Weights of a small transformer language model.
Training: a variant of SOAP for these matrices, 255M tokens.
Each number is 500 + 50 x the weight over its row's rms, rounded and kept within 0 to 999. Layers, rows and columns count from 0. Numbers have three digits each. The size before them is the row's rms in percent of the matrix's.

# layer 11 attention key, 160x160, rms 0.173, rows 118-129, columns 0-159
116:463465475486472481473503512498572535390536459541483390518540499606570435491464401504423521477540513577461599523514500463449485538515492442577470471567597488509458483456506438500548467450457520528530546597489448506484572499424438551479574544478487533579533476556502420403517479471527501447519539476465524514465516488481506527568526433412538514557523475436535525395538525473506398533469653552502488498579563355589400495524493599552523489504539546503530561489497488464453425509572540
122:554536538406530495327468520449480493509485527415506474483512583501453528515489487525493465454487511459540486490485478622420482533452498451556452474451536522477531566579433511609513540561474424424485467493557522532552555369546480496562534500571435521502430508557581462495416567469461442456593453583508439424578514490470493489407465526549488522532517519564428538500467508399494507612503508420526498484484462508500498472457481542503568547598475532599557443503506385488509491587538519
113:517592432493535558482522459467518495549508536480518570462506421542466474461475515561527549558552523486609482547472541491511470497494576511539431539422551490554412515462500501508516515535427493509549558543358479557515555435484487512434532558424548505421609525445502420570424451514532500534436510479484490557493456543446430527531432503533446461530438527426509531415398448517587573565435493514462572511554497523519466432560508497333495498543523566452558557535469446574539525500408607
114:459492603591472508492489559405537472434540524497449510453563468586468441530473462533412507537459467479473512514475470533458482496418548492483456565512506510474486478447556617444400525533462542550528451469513482517495346492515510576442554452480488549455510448468613450453505473536513363405480534487548519396602443537490497512461567539475566499479530495468397499550570459530410506488552502532536551500577534583435529497380550551467520438522457497547555578463459528490560556460565485
115:531506493510502533539633493505531463497540502532502538482554470484477512510472531542446575499454495507561471453508473600489431484499498519553502505588440525472399602489592459534530539480531414558502471550549449507438480430520467496512519488391509550437529465550565487546619560527521552482477484496383583499535431379419521385548483481535498447607548568530460457548392414490409594528525490470472540514415536464545498501558472428527571530550467510430499510480600469521494489395490528
111:447462519504512486538598589559552492521453587508536472463458509442502457480466552480440497429480433483510457609560445470508461528530447476432469503530483506479552515536514520494516485495510519505457590594567422468459466397506515538466517464563406470461506558486447445532571593552501488501558509634615486585385612560406431485495500488496480459488455475408458558514495501530514541576532529427522510543490505588564432503436483588478553539456464597454597536577497561463562540501466501
111:549588370580506570459494503466424447449579527521536500471472534419507588576523511605533548568519509510522534510580416514428447554457507481423492496555570455553500461544525553445457526488476540531514452419491400539456461510508486452443432539525481521507377517489492485529437508526555509473511471617476411559511484413537438468467539485473491564441489531542546563412439495404517472470492455519405502411569506536531440457486493497569491561606523437480542457530431495464428544397526518
117:529520445534515566433429475589429480434556459566523546492519492373431487485442566488484514477452535454496495591456573522442564480542410366496491472513497608554427486481496535492439485563493464483522585476404433502443411601553548441500464477496423610504504494510519517502442480523580561431467538329594504571412586571508537439494493474470483513496525500543400509495422492522485470446565542516500547435468512503548484488474438514533503475519515497495484486484593486464503461535530438
112:563524531515463461524516453484530515459419535525467516506407538485493445422499464592545454497479445564559567469456452490448484523528486485538428388461503427439563473533571487543496495534455485432548515458471402453414590439486550528505527423435464501442481509502548523397505480483481464531619459579567492529486426466517506470496481457556476482446428464545453474524571459420636603368541544495486457479478425571506472559563500491542515454528558565517475536545518458372384486460463500
109:455476459505524493417623493534499480482522495508583500553496457484568585563465698484502512477533522475437476541545479550444489491523464483546478482574473514452503476516536539511573530453463544477441523523456520495429430480538602462416548452541635466410500474528523542448556535379431502498441548455430452515504552498480424526427564520424471558550430579555531391386533523544504523550468532439518533469612533513489540550534523468443472422476582509511478484447513455516437499537461479
113:519512423444507523458437512630499507543477526423551587518454508534456484495544512562543488543516544438565526477493565508521525505459531500436503433447571443465461474484485513574465431502582445473500529537481568613410625527486609451510528531486496590557480537555533539531406536437552520466445487485467559491452515537541501480468435509472478538472498473587587550569514541526480482495436398415485442476482406420619405422461499456536544464499558452507507427514550471539410525533587422
099:524526561534478449517531456526521524521531558433464504421466476477454476457440436444565489491528554516430563485525573483568392510541545552451454533489395503510550544429553444392466639506505493461549484456455557495506430563493583539513515437467491483423617501532552514509477589525546505523502411516466500512509475499483630499483522480516483502479456481559568503662503505623549570429569410467470482469487478504478529512489445510434493493558432553426522589437580434465421536533472465
# layer 11 attention query, 160x160, rms 0.166, rows 119-130, columns 0-159
118:477462503482491456449451500503555480562511380521584499430553508462432452503483518502542439500433548500488468522432536452515555501537619424518487485508587522440508583480488446531509530549459494569451488523487423434442543392484490429514525351466330461442481544496445499526520556553485503509492480501566564556526434475448499491513523558507578546570476474513542531441519482448465438452541446429539379481452524466433464415514569515494547592612585415575482513476462506506555478470553496
116:460506421568625486467506497451577460537541433491506506503422479439493457456457507458475483506457529494542492473425510503508540462535532503527551618516508606577492547545494528405580532502503442511584444491588549472539504462531575531505466455443643485428518519539407500497536515412548543531445465514469588474428548493489482499450422532570449566538494491582482531486482513416515633556575510592517477488436502537524433520489545438424564497441455443438539477537473412523430499499566604
118:420461570607462490579471542425482447473592521551513439587463582482435516423483492500608531581466507407463515505532499547440503487536556569535408520583475484436433602558532495465516501493436581476531487507585550442485472451558537522523493518512469499428546489386529405536514431459483436392504470489550447484503477552492460574462549531395490453517536575475518516521484482474449530499538452461530402471535502474472481537463395523379451464562546530502577533484574452504511463517568434
115:460500468464551546493481675395474459543433421455527503465476425467625562525395452567498517384490492443539460505426470468411448483452375526510562452471507529559505470434540510474497516492493434463501497481452433414435435524479493442433475461550531518476511472425465507543555555470405430505508464577485563517491526422461499520545523500520506490554610502530466409507519424532497577483518521536506454422473454388484510507470501555456559524553451505543438523466611533441533462532548491
109:571449565538440492466440546510533582535504453433506455437417462466465501499489481398415506560546543546458510576463548455531567540510434454435506502526419476581579514612554507427531458538491522440498544516520455437520394546489454505475564548552423507627525548531368511535597460465477462495571463551473520469511512545501458531469575467542522457588515493427454574520526595504485526568527506554483447455505514633435498460489446538528483500466507526595551522530466443543603572487459493
110:568449553589521506485446567441545549486499485516513522554612521463534481623458559557438550519432498521479574489496589450448477426491615436420467566489498458579469523478578542446566523587522578426458499509451524601518570468517586435398482450459500471504468462494486466422538458485505475548459530600435488451543529490567460495529518492407513536547508458524483588482475432477521469466549498462444498469486460452592508547525411535483466553501631471486449554565442507427450521442475566
113:410459436544528468493515540582506517507452547494583488470540600533418546476505643494483496445563478514494501453518512522476515462554561478512544468481471486504526465557533564479564432510527527483399537496349484526512559528404476479451489498545448610463480439544401391572472471571581587467516443543572555552430566496488447521506501462462427559478471493527433457501474480526518479611579514459494558486573419479584433482545432445494507505556465573541531520474541453585505464532402509
112:564591415518442549481438432516470508550515505554537511421495601558479448452524405524569491454491484501485550458502487464441501433484499453526535488507545516463482448514502469494494480614377569363574507466469529314458459458552570559467557498451443484423547432543452496402556543555479537469559548497523510529495508508556497540470484511484458557538395596468491531476480491486529521398448578528449421542505459550449556480467502504497489557497451488600506460566417530515427431489489450
103:462516419532476537478476544490447436515382615556553459618550539426585442462486432543519496484477425505439450477457402474583574476492493524529462484452476499518494540468498457492496522450522439527452544493481443566419556452504532450432546509501529475497558499610543566479537511538472450448482516470430492570472514560511442496599568500540526450500512544415542528422514496473530552573484445602461405388508438505587514557393511514518644507432554504485461503506433503561451552522454530
112:492585457447490445476507497507504585504503447446519602583572527498446600436510536555490516475574500472488522470472511445564468512537507525449500510458585500464403411551553466528518483420570464551423548585509490540386566492477571436522490429438535576478503429551507501486428588529493484578485483508571527522483445537434516520525448448491453622557353484649580503457612485504535474462496460498424505452485494549521464436539454513550470537540579479533509502540467435476483478435518445
105:423567499518429464423460518470523523520507566441509482497448584510546506388482493530588571517478490491366502501535474535565436485558420561462577497462471454538507540449545503473552563439558526432476556350511528464499464511464508638534524510520412571476518555497472515571462547519561558495555492440413520578396513483488569533412499507474423479439550506497527456557533510519493615469554532498515433572475479516386505524540462541439527479524419495484456396540549440517480493584496536
106:506572417533572543569471534498565419445384487491532519464528472505682454507532377525525492529482455454523507497436560591491532512461494583566525418516475509452536482440466527440465465509562561492488534529485463574525453525463517520613450578553517479437529555445463480543454555532449458506481514468485479465448470474498490543666481465464382450607481537513540482473584494519441438471461468544504557516562463505509487482506506566513489442568514485473548495535588409515415527570556570
# layer 11 attention value, 160x160, rms 0.245, rows 96-127, columns 0-159
111:504526497455399578481502530515486474591455479452524498370583390585537400467406461498444527474514526497550553517557465410462560464512437461568437465532483496478487489543558471543416484510464516562595553504489526513481530395547555460535458465454558593414450426476478561555429546493538577489427535514542476434589514497556454447528542461499519487436452493461510510481487583570451421564553477433497553464466405422445496531455570410436523573551498462429486461539497520524471448510537512
117:469502488482443513597561507528467483438510473492528535520438556364523445463434547442466481573502503501420548477580517424520451416549508466528516538533457580482541466499525528574465519437441384503503453510475455446510564547501465442535556447416501539542461550440507467497408541573497373504531578494549485463609548445577377464437481504464479545533559514469500540513486536520499488461453494551515546483488499453464413478627565527505605588437476438537572543411567472546460507568457490
114:468510525597532486615467498494557549561508450586501472652499454441459559475470491537495455582503497485611456444440507474526529555457444518486468487561457574463438446528434413580535525441484541482454405490446425449474507509532499476527567468584521537459518535481458494516582591482558481521411515519527417445583547539507439586490595505427566555556504508535493566500513475559508566507416504460393544446444377458529491470425472501490530542536451545504445576536466513426515493437508483
105:493528539487462559559539593443541401530499508539523466565468488414439459501486510456473541441459501539415559402593442483470465425566475472510443446424527465586458493568484473568466512504525465381419544449593499495478478442465508557423467474468495492561571485476501512572492567559544505542560579497507476528530378515531464476460448486397512515479509529477524459480460528533511582511432522537454529477556491433590512542453515431468602460460563378502453500501487476494605552592621528
116:454553552429488473425519463464504450568460500463570449443513457539500438536460529519539519491580607451439461493488648417550536571489504395472493551547496508602528439459557501577507451554495503484513579531434501428499445547510440502483524519533545419514462424490454477491550562515462498427578479516403512451501385420520564488506445586469466500531449427503546543457403550459559621492583467520563521506436557507500541522483487471511486427491560565524477517515485478441572543466582392
113:455483530497505492529533529541474408515408537491444432490432545548470494455489481474465444475494506489549540576437567490482444418528420459457505586549512489425566470532500510562491568448426537566560432554484530575372571521525487539426523583610545578448565500553448588448558509515495461473520490525464460497498507599471558483495466520443501554427502440465455425502532480414533561564533497536517514498529523431524493418566552403525477515494488545514614391405471532412461580588536496
114:587481463487502602440598457436550478524511498477529461436474481528555411495542484482446482577515464532461465438521554580541456534492508543533481483531389524375509477592501438487485465576544489541492516503484431493509428634529555463457510478535495588508501469487456495503566450611501594415487552453541548481490473540512376556552509508489526507480507555431451446497550483555483488435394435479487500535560569532556510491632498511464473505589495515544418386510409582549478514520549444
114:416519491490463548476562535509501556552501453511502630454471532490475529521576471475527548489441502466527465432525515501579467490539517418574495578417602453498435451388488476488466507486523500510525563461424473522588605529468484544466587456578514500403496526422431494489487452532447489526480489513473452458469568596499492427492572609473622571608427499470460522454558560457466573529527473522548515560576516542495477520432420512524515585491453481543382467599550542453472458546515473
120:511529449443556492474480446475591516475446553494428568468486526477546555505421506598481469418510548491542467557524481631500488486561479458490497509450461572479426461475564511514540451580485498505538447491553443562470525579465590507540440470467502467581567516541522480553522448533473495506480510495475458486472468514470526515475531548507392605583408472487530515472540512467443388517417571605498552598451547521573507577456572441425494543613447506454428558454498403421597569550506467
120:484501490536493548530517497542613479456446393468522431462561534530498523499472551448545457535496485470437527559437533515511533564478602459569472516476573492482451501421462361541546651491572615548491468609574509484488431475522541518443471462464421483469484634455457521503517447472562454520484422482483489569544508446538556515393501492542439510547512537423426530486457581437500484494565417449485497521533478445528492519522577437564439520453408456539497503455468476568521503439602501
112:430487550459548510512435388567473520527438512595484492480461564589462477457458502521499488528548541600514541413541524473448587503573498510476428549389569480434567460541462525451488596528452481507461532619472526520571489510456495452636483511492497494524515495496471561437517502559542536431482481453434476388505444532504386572495590517484509602573517526489525507582429437499521487574533556486532534528567460589498451495479418488508507473480461443506536487442591497646523547522495518
122:453403392396500441574467569499517487532526424530529503465499517409539437463492476479520589586476499541448468476490482478442558431480540563529474467424515400511529559531529521515512538517474529544501396585443488472457537508479480431456477473497448607542521486379534463528497464469491390473559512507549522562362504488520516491482568501535546489553493471555563451412495437413489528404461477503545426460485481504530618553491524514436536564536573377450497476491530533408530431546527558
117:484479572511471505560510533575597472483465417490551495514540469510484480576626499510504472513433521535444524558576478523527444498447481500592528505495533490533512546420555476485530587477438413401450437534509412479539484556529503484591431513515451496441436506424337508536461565466489549491477475482460532566547476502462504552495368515495579507461515519493511431576571479484533432533436494529417512508587306534467463514575502509421484510496525555484460568450527503399485507469544503
110:473512578456462583448456431440455533446436555530451446580518515535551351522533626453549451568486419425517522457537491474427459494573485500469516469558545427515459517513524436578442543586497426559527530574508541487544505535458451541545524535538402467486492465557516479456507516583476472493513471453456588543465627524504456515488403572400541489469517527531474607504434513510397467477423458445486482451528460446435574444511514433500489503520523506392497432490476471527571502542493564
110:530462497548545518534490478505500483452431502518562502484536509485512456400528488499522488481559474576504539561601500542514484540446536525526527603397457445457478510401505559574576466456454484520481504498471470581468493473448532510431523454513460516511434428506496498510537526484445446512547593462549345473451424542435542499488503466433586453551595536533639464624419555498531451606493522340485563435491587458494545576539497477502469560484488531437534502567520489467511508458461407
107:568552559416641452458529484518536620454489395530486477457489420422436498561539476487518449509381461592553568518518469404507475573475516466453428599462471488461534557455442522545488489463574474524483437572524508523494517542479493466518475501450589536447465519453569470463457422420503550504426598465472616520523478519508528442503568527340491527477395497546530501519443464437530579510430503508520484496438526492498433517463507516511579474538471504442528558551479564486515432560476478
123:488487544543507540463488420482551492519508409549473408452520548584568550469412558504563541424458478562434547503428356460550525476453532545472483475552572544536456444462520470478501468595514511535418467576530617590481446449494566460573558498466552584474463467482472466517502538587416440531503486465546564489475485511504445493526476543497466468531595540597455541573512579423485527468613519548504361479467506488557406532468446461469465546446496508492411527468485530466512573470549507
113:449485530505511545577505515443461483560476516499539458444557577458538547399521506467520588501466535510441504526473537565502508562517489578462502493553420570545539432516528515614498379479519541505441451472528477472592391374487525483509481497483510514514485557489588502490517439394553481506492513433489527473549579459596515515418406466544532572526455485491530504476549439442407553569493618510523457529536419469534422454480440503493472502566401612493525469510445493504388576566433468
115:596538520464555533497493461567480540493450470506465454483481483522566417438440511656574538518524549510412538492487471487574429527488471395495390499490461503539412408456475541473523539517502501554446479565528478432427565478462529539579484488534532510529609450418522667486481430508535505487522456454522528526466512444525444448491481483539531491468459524477476451439483518613415452553498431421480525542553444485403546397454441504543513507429508475489496488560523537425501560389565492
109:580451513457491517476528527531552517581492425457427604493463522476591532434502534606378596477515547555487396488462466448495414509503462506597531442392497439604577494535526443489427538347441537526482466502530577477426458596556462456473570492507521467435495537577527407536492409477547471433517489436480511419448516532520496475491536507453540431441507544437492509542509490491536485488537468486485520477548490483531479507467480433554536558521465579509511529460395454619503558526525505
118:507457541492563452441510541553603563540468492527509519497611466511536452442531504477480500472575535522571455467559440599473447395554606484495457666539587497491514429479512455544551512556484412550527412451520482541546487493471442530482515427564455576531451481532518537505531530495551469564517443561587525487492481492557473395453538402381435434521476442519439472491519495490510481466463537506360528484531487592570469480531468500447504483441539429540524482548509383453454552527495487
116:508441515573464496418463450465501491474517497551564501486589478452549578465593559436515644445450500513471464596433510505528498421538416581520425583465483465475499418510578498475462523478655515481434477530454430488499622480467473494438575543409539523542557501442534478570507578518513472454502555483520443374442447490538486449471532427564529489472527494473485569487487463500503424434455432506457551540545424456445486459476517558486490486568547561427516534442502534459523410527572478
115:447444510578559488528441520447514546557588451463484499534437510549577540536568481458586519414499497470455455540466438425440508510576515457482383621509489497515453541543450527582416472505497519492481497447520460490452425513417477468508432482419520508532504498548501536483509614450436494508547454479507549506562553573571478532483473483465527524456488527471514516542504498576514517397485474495436494624507537359486475521585576532462533504594514549571588451471583475414600449565584542
113:489456413544509492491422469466590540482514493476357514454484466570450492390512605451370595639521521485499458473487493455573552518513491598520506507577473546573480519481452528520512524500513537457471501613507487581523462409518563477472514492515522543510529469567482570432505468438489512409614508517497502505518489462526427529439526578525572501407400484410497390563503485490505440519477439479508564419511538495433550576461507540491551509420524463534435583554460454499512482488475487
121:549549488438433514517508552505467473541461510585417495482458550429472489577522442499473461452577505471585463574479532412571439478597490534513496453600537530562395488468460561482487508486495477504383469511507522407514471513460569506506475460500482561492525580489464473551506497405507532507438463489455612484479356597565485493421543501459552462505456539484464508615523479418482446529527561536528517460427570426522574555444555547559522476511605504439535452455465447527392419452467526
110:543436470542537476533540548394547514543379452560497435547608482521471541502441534485467493445374564550457497543484501498460478520476491587543514470523556480506516469511472523480540562499546513463501477506411503455568487529394538429502527535492562502484595623557552440519391519495388521510500381588487467467496521573532470391531477552522531447439508460536622525550508541552427475451463569441558475466516583536536471489473514439517521518489484442590566522500419509398466517499560552
109:505509586598451451583540502490506573497447566484555495503530577565442518505460473535521490475501529499549420423534559571469577448510567516392446491574465550456434474536513479528510570473524553549383539525452552578468561552524521511553419426500482454395513534536573515530473430519505483402462504541477433591512512496552549433519508528523535505568472472425523506427486428480566459591588619477559485474460433418471469479507397499516455466492588411503467590487518453522569550534493471
120:503463394499510498475496445486411493529563467441515501417518412563480487479509503595537446492483547498491535457533452538533374511582484516491510497503508468550460498554511517573455537486611577455480480526512395451532526552539412452538427410483480495458495518521465525489594575539461479501490511455578531596501467513464518422511504517458461569546468506525405550444498539535511553512554562557522517417643452410470526483482574509362376498438500483602499502487393555539448554548532530
109:562543447436536521477590414420491521544568555453444454489411565445527546604437555475475453524531430574517527560499577524439558548520446575492416549448500515538556463506530545564470525434514463476513553597414491503468500449439441500459490435519498556481574454506500490511491514479540451572399453518492538559496456462538518543583575528527560422468484538535521448501570461474473517425474537480514620528467483466598535435429592442546535527445415468604454524534544401451523566500493553
116:435552455511474540464490501462560521519539524485498429480467454510568459625458467490581538498510469624492498579491524362411384415533477582480483469456530533477421557522566448576601471445442471515574465396531521492494515489506510532503518546559525471562486479511421498474527394484472566428517480474573543458485591517543475495450551422525467412527461539586496464561492482565567545534481438436467498481487508527515530472483505621514511459482510468494419583444578556556507598583506461
111:494539526515523486469449482379487474476509509492476508435430461534413501453458548491547505421469501500544439492418522546585469465410493433517545552465479556494535501503524599502583489564471453498457558566471514434534471473543491524395510523605665438506550473442463472551452476508527446414560559523591520527552532504481521457475587489420475506556519554491596448491532399621526411546407444496482479568561395548510500521449543464588562551548505454460484495483492542543427444480534496
110:482533472508440469402453539550524544509423465424529441547498561508452497407493549566540474431478481538623491493471492461571537532470519461563632516446477419487563535402523590502593480506527520561448521508534457428441410521526400469473526512461464509534483552545445527440522494600483548405460544554384498509528533515567493489517508398581465493478585486499536499537490447507474514533479481589465578447431524480487573465449434468488540552437554513515425611430387557480489508514519492
# layer 11 attention output (transposed), 160x160, rms 0.22, rows 96-127, columns 0-159
119:552552580492497525484530637506499525547561464503376503508532510613511448465521551449435463647527523517450425451452478462539489523485538493459590469494500436560563537426426535487498489446504446470580476494452478488605442598567464553600592504486412393477419524525493452510483544565457382474531526496591538565442504527431522508515475379494517500525517509471544420533556575525483492503537511548571474533505488493523474473482448590514493494585511515514501458553445457486414510558451504
117:439490473492520469472510493474524543463499451512482451516495482524509408518513496571454455466508549497572449612460460450607549561436424545428414465436512537513492497492538570375531430483666547441472568528512568513412495494509531502506527503457401525494473546478515503498515474456528538479446493542542561430463364567497594471543557513480491458531529570532509389494470582531483447471549452491558557447571505609519575480411576523576465475490566529479413524574512579474470521506535560
113:593483500582531512391529541515455548524520562475603507478525562554500474488524473515437522456477511493565624509448524458562424601560474552517518540458523458436488485544451413501448492572495451408453555466490546513528469394543516494454523499458464466616491478500533539551395526494433508431524381501446645482488451508440386568508476504496433536474545511542496465421491528516469454483408490394503504469474523571475488417491471471573589510521587440480469470581472452495437482457470479
114:521539503608535574539544422565506514473446498448482474485506438535423501484570525530434537584449488491511567520474553534529575563446532438456600464436496481474462521437545518522533531452528476499537472553476502513484557522432439520548485537389503463430629506442497500570456388383495461551496401575489423483505565482511556496519495517582444585495452475529465541503468497470396441561517463470516484475615540565520510494488520480562368507551557629529476480587428553486488441452504518
118:500525527572483497555514507352520543479608489454458488474465456493517548509486525491574479552412428484502431503506431490472487471458513481539539431492413530474419519540494537570549507541436472499465522456512516501582460539389498538442521497445556476549534579499529445492477473421546518539422500528506375448428533427610507402492460527471452537485503637499433413478483446433465419509520488538476534565417498496454503437503410384481527505541520461545548575630529496594546456541491483
115:550474580461604484467457508527527483472511521483385498522497510480506479476534562429477472511445505526454496627629539548452476534445468572524522578526532521437450538552410472477537441452557500513481483507509544438522526600476483524499436511429507456538464525647541507519522599527509569567580427563415521499555499390564494489522488478520530492535513500446456435497541499416447497524587533580534516414461499610408477506396494495463577467530444470472566567391461517493513525468408499
118:489600588465491479580473587520537588394483499495473430557581522469452512553493442494467484471443567477481504420529548495515527486521485539572510416419475490522529550518494532539414563437435422475492557516419587498530484512517511452452463515551454494444511462549580491535419534436519569546570355537490441442504547630588595558447539466599534418535463550485596494508513526465496582449552567510512535442424507488464482543499442583481442466459495469497500488506572453412488497530484494
112:456524552455404482443453544530500481523578524459506500527490536571439541597452458669517572464531528502562582588467451499511539532480605532450499459574451463488519517507550574492545443539476476464576524484563526430548611412478541498463482544453524473470476470553469428470553464488375494500512463469409536479480485439557510413528575401475422468452469492519504456509475444543512540490537483528584448404419466534519497580581517451411475469485572437574521481588498477465559495429516509
125:476533569562447495518424512550491465462451518451415510546469514572598487454481500492508460558525458460474582424530482515522581533468512571486495510504457471486488464510548488585490436409440563493609577527502550530543541507503422471426437493517595479520523458393517472456525510497523459522501417455429542409609480538454491453446466538503563506528647489466435474671552556481526374471488499525508414493504487513474611527522462455597578482479446475544532519518523524577555453486536530
121:442526469565595479448593543441518467475518511539545512533512540494446408485550476582576499513433561476544558383540442563431544557512437559466474503424538521525497513548507548425485445420516537504482514410478560456582501593443500420489447467564517532463459378564461501443549512490435506458405597451411403507416581524454437469553445609488497537495395406458579464547495486466540429532525529484504590473542503521519510498477504536474509504535561474449495551447463493558476490454484469
116:487481517544473444511497501447472531402491502485515512442454490428443495491553423480542516503352526569551499478511483458556484483454530504516507585492527577459499495499474493567582513460432504487511446549489596464467485465520571533441572407478473496458470440522553518540619472524539512445615525454554617593488452510491510532571430520496474476494564523431450379568463580541548514482393492523534428556502458549507519587493479455470382492525483593569528488450385412465481531540581446
132:447431496488536557551554549508543508422426530432516483575470529485521530590501413415448565463516546548470492611574408550517477518496458537455471479508436498450532403490614558452541471439543468426446484509483463481437501470488457526491513450424436422509550479524455466522481521493413420381567563529478457613546551525436516474471485435499496564521409511467514582462504497510483511506582424432465472463579452415421537454492490413544437476407558491505479514471562536528553550477507393
117:418477572567559464468569533581449450551537530520461456384546502508555534517484513519554524484524625520464595450416515511592538459474475558464532477432579503454494449483543518478406544561538452585474491492523586489423535533542522473481502492513469581567458443498527427504502510547504458613443546459585460417455534505462495414519573451512441506583402560506532568543428534469525526504449457540483480484470596577587525421429454451554519465526518584484474465404481443465513558502450538
110:533591554527443505580540573496588456488520425564537550451373562435397582544455411463589496547503557533439519508505559435486551486441483495446585453526589527535507487478496493464507517555486494456402415489483457457541456518442516492524383457431577522471393504498471506528584446493530606517523501528549507564537434542522530540442514510503460512482563416569547481484483469416445483502561497624555545457488464558503562482493533546555496431480498541492462488513541438481425435434415541
110:453586605477431479562535523508367498436405533464551567476464507542489535489448491483478506498457504461504517481442535519486457492585510585524459555436561587532572540440508489563528540590467503578547505460469476525513523494524464545451508479479483439495495497524554432595473484492525451474453535544449483534474510469423440459513479496484463373447469556487438437456512544462519490399635516555500519470586494527523447443501659396470568457522580519492478469443464614517550580442585517
113:462513532492518612529461452400550509508533543443455555477490506488480537486521406589429455428454437565475486525476523504587488570582575626542430506569449559503533489533591438529555525554558522417567534472509455395509504500439466497459536510456439460450567420512465492508529510532410480530528535489605427530470489536558482549509541399521513514521480506610488473513484562517595467497488510500476442432656461474544507470470442526482570542511409469468555502466565586421464454483505557
122:488607479486578576528565465511520475510524484380555545488499464435430462507529491477446407543606525578527513541480481476515550452497552461515480462392474460445411471450572479565487441481520525432478568539540492473577510565562438542474456477569512554436531447551508541502561502492493577498588539515510519559470476437514403473468538459452615520452413484444580533529407465534591592540519461477475629541483454461520518484508583436456520418539489550547496568534413463543474466500432547
114:570548454484542503510499448504559520567606559500514508605522498405553428596523387508467532380495451513497536491482489461483436471410559446532419500511561424568501453489416567494463500473469586636474477556398529454504476578527555536481544544503491514493543469444527477498402548435458425505540487493515483472438493510447459556411496520506537566483496552450550449518472550590623420468519577516476487467497546528459525565488558492550493479522523491550448510452463476569505447458390597
122:493569496562522472470586542485400476531506538456544565556569522440526472420491448494613462554445529531565342441545386478475462551545449443476557424525478431427545525521506495481583510436466503462478492483428419486520575496550476515462505506537470568438467458581492429525528478507440484567474571473513548491470494542465550467437535558456437535473527568455456532475533455503429521436533535576460543437545557571460594568580495453588496537473462468498461446489532491396452392432473450
110:451541394497518479470381581523478541435471504531470395505526529476494527457528432489490435441449554459541481577525413503457575492489545575399505419540447475487481500467531431515453523533525470484459449475478548523427478522489455477575545500584513472559550491529540571583468528572498479493497497458529498514462673389507495526473465462513539526521504529500527464506614386530463389536571556465474491544508453576577499621491563571477410420540422459513513487533468562483429502473566490
120:486524541594539502497499535426369423449500460491371433492467560602494457560471464428525600505531525487523544536460548436566485529528438380518454494463417566502450503539482451455530447451533481481475496421521508479445528493505398587540376512519504536490571521493514496495446610572491538522437533515480527525468438533498513501463438538500527419484540524567406565505476528539516503570554422447433501451524472516512435604456444531529502471550456562469515445528471511379580453400475491
116:444454483489463442493449576501505484577414575442414480405474467501481496531514522421394535437530493604501451489481463581394487527540507529516528475483610445423575473484456549435483564547564500466547573396363599506505431532513468569484523455539493451457537486515480487513442418493516534564488599575453501477458451541548557495564444525509540523492497474513520630532506500541484498471407449457551440445540490470560564598537577435546495419435540479511522536576515525513502527477537481
111:428463403539506507467467513467539475505474511556475561496523384549426515620534537503469467460440394531499505487531652509444498559498555521551527507412531446511519481426452483500533489487472466471465538509407522475496482456512457420507545499431500493515595509507540491482527513528489462589461530445527459526489431413457500501485464466596522552485438403536465551558487565574440591570507423518538605405510457539471595524460444507513543525447587468463408457625578513541494455474459411
120:441515525446472388515543497530414588483447405612576523453617548488429451521460460486484559539554462543524471510512496603498524468492552520423544500449543416451476586525493410510483487391471424442520500476492458540548505422533577594487506516514442445536510415493430477437472525448497506540455470429502478552412607537550531559458386491485422475531551509438459461392535491503535506460488543476496515571494523495523542539474531507467443466497465446545505540486488579612509545504423400
120:457551408536493517414348491499433495579481435528496498530493433512389556514553475483549515456458530445445501486508562513512588536405510439424540475499508479557532477394437501599528542493511499523552520438568485499477509538508587523514474529422466468550521428453524435482496489513527468452499496537536545449487545523516470502504599534522585547591536510477511505442552460520576588457473504521457410520551452481496537363448506526534528564476492397527622608505415460506552394446563474
113:529557544484500488454496487517498503596524525497509503444475523592507456595532498474411468482491502442517417530461583441554463461463507551560501450476449535402452453506527514576554438561538602561485556520504548555573431445516497508495520518538533471491517488491470498576548447524404458530553495477402500456522665600432469541516476469500525576573519563499569562515509418506528578587416460566473610404544489464526508525475506480494431533410453538518447524499445503553609539427498406
114:528490480518527467579480529552525457504530535484451636473505548542530383549488472469446527453445404512568638478392463511512473450508403482539504467597477510481459495464436470496447521460532582546613480544595466547476502471471549508528596523463608545498411435567452469411570490484515587509541495551486624522489571523548412490464460547467478516518544532530462499549562591490493447511578516492514487578574441492470528464522455503484513533470547553480439565510440435516471492519561395
112:414564503539545353580486473566524433528455449494537456475473459621645495569544454482490543528527426510466503467559514494560473528559459432543552397428542567556453507469481535519500493495559480410579487497503550446536541538501589508507447525526440508486517483530489399544556535498467471437529403434495477450468581432539416379494529487511554535504525538541558498459546562465481511491493480445576526505564481518528534544557457569492478488541460545520563520467543444454347401533479487
105:456534555473620399473534469545544560496404428533504490510444495540409571573481445526400492509469479448436501457488450512537440606484540452560485466580450422495596365589503502579580363463525541558465484454560500497558451577493422467545506492387466458519464472481479535543474400557500531468476406434504471521478480563535527507502443525441488526502460567486428568501510465472500495472406427484526547508496445529405561489537502506482487490469475477510529528485506569518520447577508592
118:537436503469562340506487555507467475582523524463426541490535408499434580524499398558411586513514563446453550473538542551528534543524505439533419499432505507498489520554466512518505520436532521418488553510528366485409501435591435447501445549593557426454407556464533521528500537524554493479530557558494435549526484451485544607513478540469583506491576515511516501457450468480490460422563616562474478513456530484536547474578448448498440490577558569557476492597507478449453503475493474
119:527454493550463443515557543565509467527442625487505554438523555553494484406548522497506545480518456457558403488541512486558619540603567506470469553497460506415553501549487432462508557549530479371541574434413431458496486520496530657525497487462510483478460495432545453447431519488511438499477447452465539446513442530582529564438508449478492562542406554435500385543552455505518501514536501479487489541443524569495533474605447491377457527477491553391500550499485518573564547505517505
114:528454460500487588539501498498452471470517528536448550385554539454519490549528494489532451468561578509452456567468442569445467527527544616481538604501585502529461509482542491438547546484514575459496497476527412492470480481553492541502497413447570526557525576507584475517454481409590508495478508440361414405415527479516440550592538511424566468487504556531496460482502379489535445504512517478437495555538453581473475539555518541469467483407516523600529433488503395494392503543460403